python train.py --num_hidden_layers=9 --head_dim=64 --hidden_act="tanh_gelu" --positions="rope" --qk_norm=false --tie_word_embeddings=false --init_std_qkv=0.0439 --init_std_down=0.0 --optimizer="soap_variant" --lr_head=0.00633 --max_grad_norm=0.5 --doc_mask=true --max_steps=5156 --dataset="wikipedia_en"
Each number is 128 + 32 x the weight over its row's rms, rounded and kept within 0 to 255. Layers, rows and columns count from 0. The size above them is the row's rms in percent of the matrix's.

# layer 4 attention value, 128x128, rms 0.19, rows 73-78, columns 0-127
size [109  95 124 131 118 111]
[[111 110 132 155  84 145  86 121 119  75 131 111  56 107 108 109 144 152 175  65 118 121 175 123  93 113 151 133 147 128 148 171 103 124 142  96  68 166 182 104  83 110 111  91 174 123 127 151 105  96 110 190  85 180  91  81 182 153  96 146 165  86 172 143 139  96 125 166 159  73 120  82 168 184 205  96 116 116 160  63 134 114 128 112 119  79 105 164  79 153 140 155  92 144 184 149 118 129 135 122  82 149 149 148  94 143  93 147 213  99 146 129 133  98 116 100 111 127 124 127 133 137 119 174 105 144 152 134]
 [127 125 131 146 116 164 111  71 134 183 196 131 114 120 121 166  95 117 155 165 118 129 150 135 122 165 149  72  90 158 100  81 204 126  82 129 181 145  75 145 193 171 153 118  88 147  97  78 115 121 167 160 141 114  84 107 139  94 122  89  66 141 184 152 126 133  93 123  87 142 127 157 132 156 124 118 134 126 153 116 155  95 123 137 135  86  56 126  86 122  98 139 131 174 156 158  65 128 109  85 196 157 160 104 121  96 138  84 128 132 145 120 145 147  71  93 166 203 157 114 101 167 143 109  96  61 127 139]
 [171  92 108 124 121 113  90 129  75 110  93 111 145 102  61 151 105 123  39 146  94 165  99 238 172 159 101 113  66 155 150 167 136 100  48 153 137 111 164 122  94 128 118 147 102  97 106 143 116 117 145 117  87  90 183 155 156 150 113 132 168 129 127 130 127 163 126 121 106 151 144 178 125 122 147 124  55 177 106 159  92 128 126 114 118 104 156 144 134  70 125 176 148  92 118 103 134 130 129  93 149  75 101 100  84 125 132  92 110 186  95 162 106 158 121 111 130 165 120  77 114 132 204 104 165 126  91 136]
 [140 134 115 196  74 185  70  45 179  70 111  74  67 117 100 128 132 153 166 125  92 146 158 115 126 134 147 136 132 137 158 134 156 100 121 146 133 117 106 147 157 150 106 101 153 134 101 113 133  99 168 150 104 155 171  41 120 144 113 140 112 152 160 109  84 132 137 110 103 177 152 140 114 119 137 109 143 156 182  41 140 144 108 133  99 103 140 171 120 155 106 113  84 162 144  99 145  84 164 175 152 152 197 133 130 134  82 109 163 167 121 103 155 146 135 142 134 197 160 105 198 171  93 182 107 127 107 153]
 [148  90  70 120 177 169  47 102 111 179 140 104 136 169 172 114 106  79 158 115 122  90  98 103 175  84  83 134 110 175 107 125 121 166 142 167 176 164 115 143  62 142  93  99 136 133 112  70 139 100 193 115  74 144 131 120 118 140 134 172 114  80 116  95 131 112 116 111 113 166 162  90 103 132 106 121 158 181 156 134 213 119 149  99 118 132 137 137  96 142 100 134 125 195 168 147 139  49 103  93 164 166 179  81 163  87 116 107 166  81 144 126 132 102 168  89 125 146 112 113 118 159 134 113 122 114 153 162]
 [113  86  99  99 126  93 190 158 125 147 138 175 151 158 254 109 173 152 148  81 134 104 145  96 157  77 110 145 133 127 109  99 169 169 159 122 122 167 103 174 128 122  83  87 116 169  74 120 120 126 113 112 114 128  80 152 128 189 108  93 106 138 120 148 165 138  96 137 194  92 106 139 158 137 101 159 178 156  99 135 165 123 117 124 107 135  66  94 121 106 146 151 106 192 161 191  88 160 154 136 128 189 130 106 183 151 120 192 141 108 154 133 164 125 135 120 167 113 153  75 150 122 128 158 104  81 124 112]]
# layer 4 attention output (transposed), 128x128, rms 0.164, rows 73-77, columns 0-127
size [103  93 112 123 106]
[[203 132 135 142 131 132 148 114  84 129  92 137 183  81  80  98 112 127 158 138 100 169 119 101 172 176 127 115 114 155 165  99 123 149 150 155 130  88  93  59 174 142 154  75 127 106 108 141 101 214 124 128  96 134 144 167 133 103 153 102  78  97 147 106 159 148  84  99 115 147 110 124 143 121 155 114 147  98 129 128 119 120  90 110 127 141 175 123 124 134 151 140 117  81  28  82 118 132 116 158 127  41 150 126 165 133 154  75 178  85 131 136 101 129 135 190 168 140 104 119 111  62 171 138 173 133 198  94]
 [125 106 143 115 192  84 184 150 130 151  81 121 148  77 147 144 119 123 110 104 153 123  74 123  73 114 136 112 132 152 158 135 102  98  82  72 160 174  99 183 147 177 101 147 137 110 112 128 133 132  68 101 114 113 175 151 143 109 131  78 178 134  79 137 120 137 142  95  79 158 150 148 115 145 112 112 130 132 109  65  78  32  86 151 118 117  84 137 105 120 125 137  74  35 123  98 104 135  70 158  93 120 147 110  97 104 147 177 135 177 126 135 165 103 135 163 128 138 144 152 186 174 152 129  57 122 111 162]
 [105 179 134  99 147 100 175 147 100  81 149 162  73 113 155 158 125 106 117 131  81 168 151 150 181 131 157 132 122 100 163 108 137 135 161 173 110 155  89 132  79 151  73 126 173 117 161 132 141 103 178 157 221  93  46 121 125 126 144 105 108 140 169 129 117 121 170 114 136 127 106 157 172  96  87 147  89  89 186 128 124 111 126 126 131 133 132 118 189  94 205 109 105  81 163 119  86 126  91  80 120  99  35 114 184  98 110 142 113 142 120 150 136 159 100 153  56  92 140 145 156 149 129  98 117 134 152 137]
 [146 150 165 133 125  94 129 132 130  72 105 115 107  61 126 131 144 115 107 104 160 147 113 107 133 139 131 107 187  79 179 178  64 175 109 128  77  92 161  91 119  93 114 110 105  69 103 108 168 204  86 123 150 114 145 124 179 168  85 102 207 150  74 148 135 146 143 151 134 180 121 176  94 164 183 139 142 113 139 131 117 103  69 173 179 146 160 124  92 140 117 125 108  87 116 109 161 126  91 108 127  93 169 149 179 110 147 124 173  97 121 129  84 136 134 153 157  82 123  78 170  77 186 124 105 147 107 153]
 [132 129 180  99 107 110 155 130 132 128 149 152 190  72 179 139 123  96 158  62 174  92 180 130 132 122 152  99 127 162 116 218 138 121 101 171 167  85 128 127 177 132 109 115 107 130  83 137 156 116 177 111  85  99 174 102 214 137 128  86 188 145 141  92 149 124 142 146  72 125 122 144 133 108 128 152 131 146 122  95 115 120 114 119 121 162 141 137  94 134 175 177 106 118 139 119 143 110 110 143 157 141 131  82 175 183  72 135 118 113  80 107 103 143  66 122 188  98 202 207 149 109  98 140 103 100 137  92]]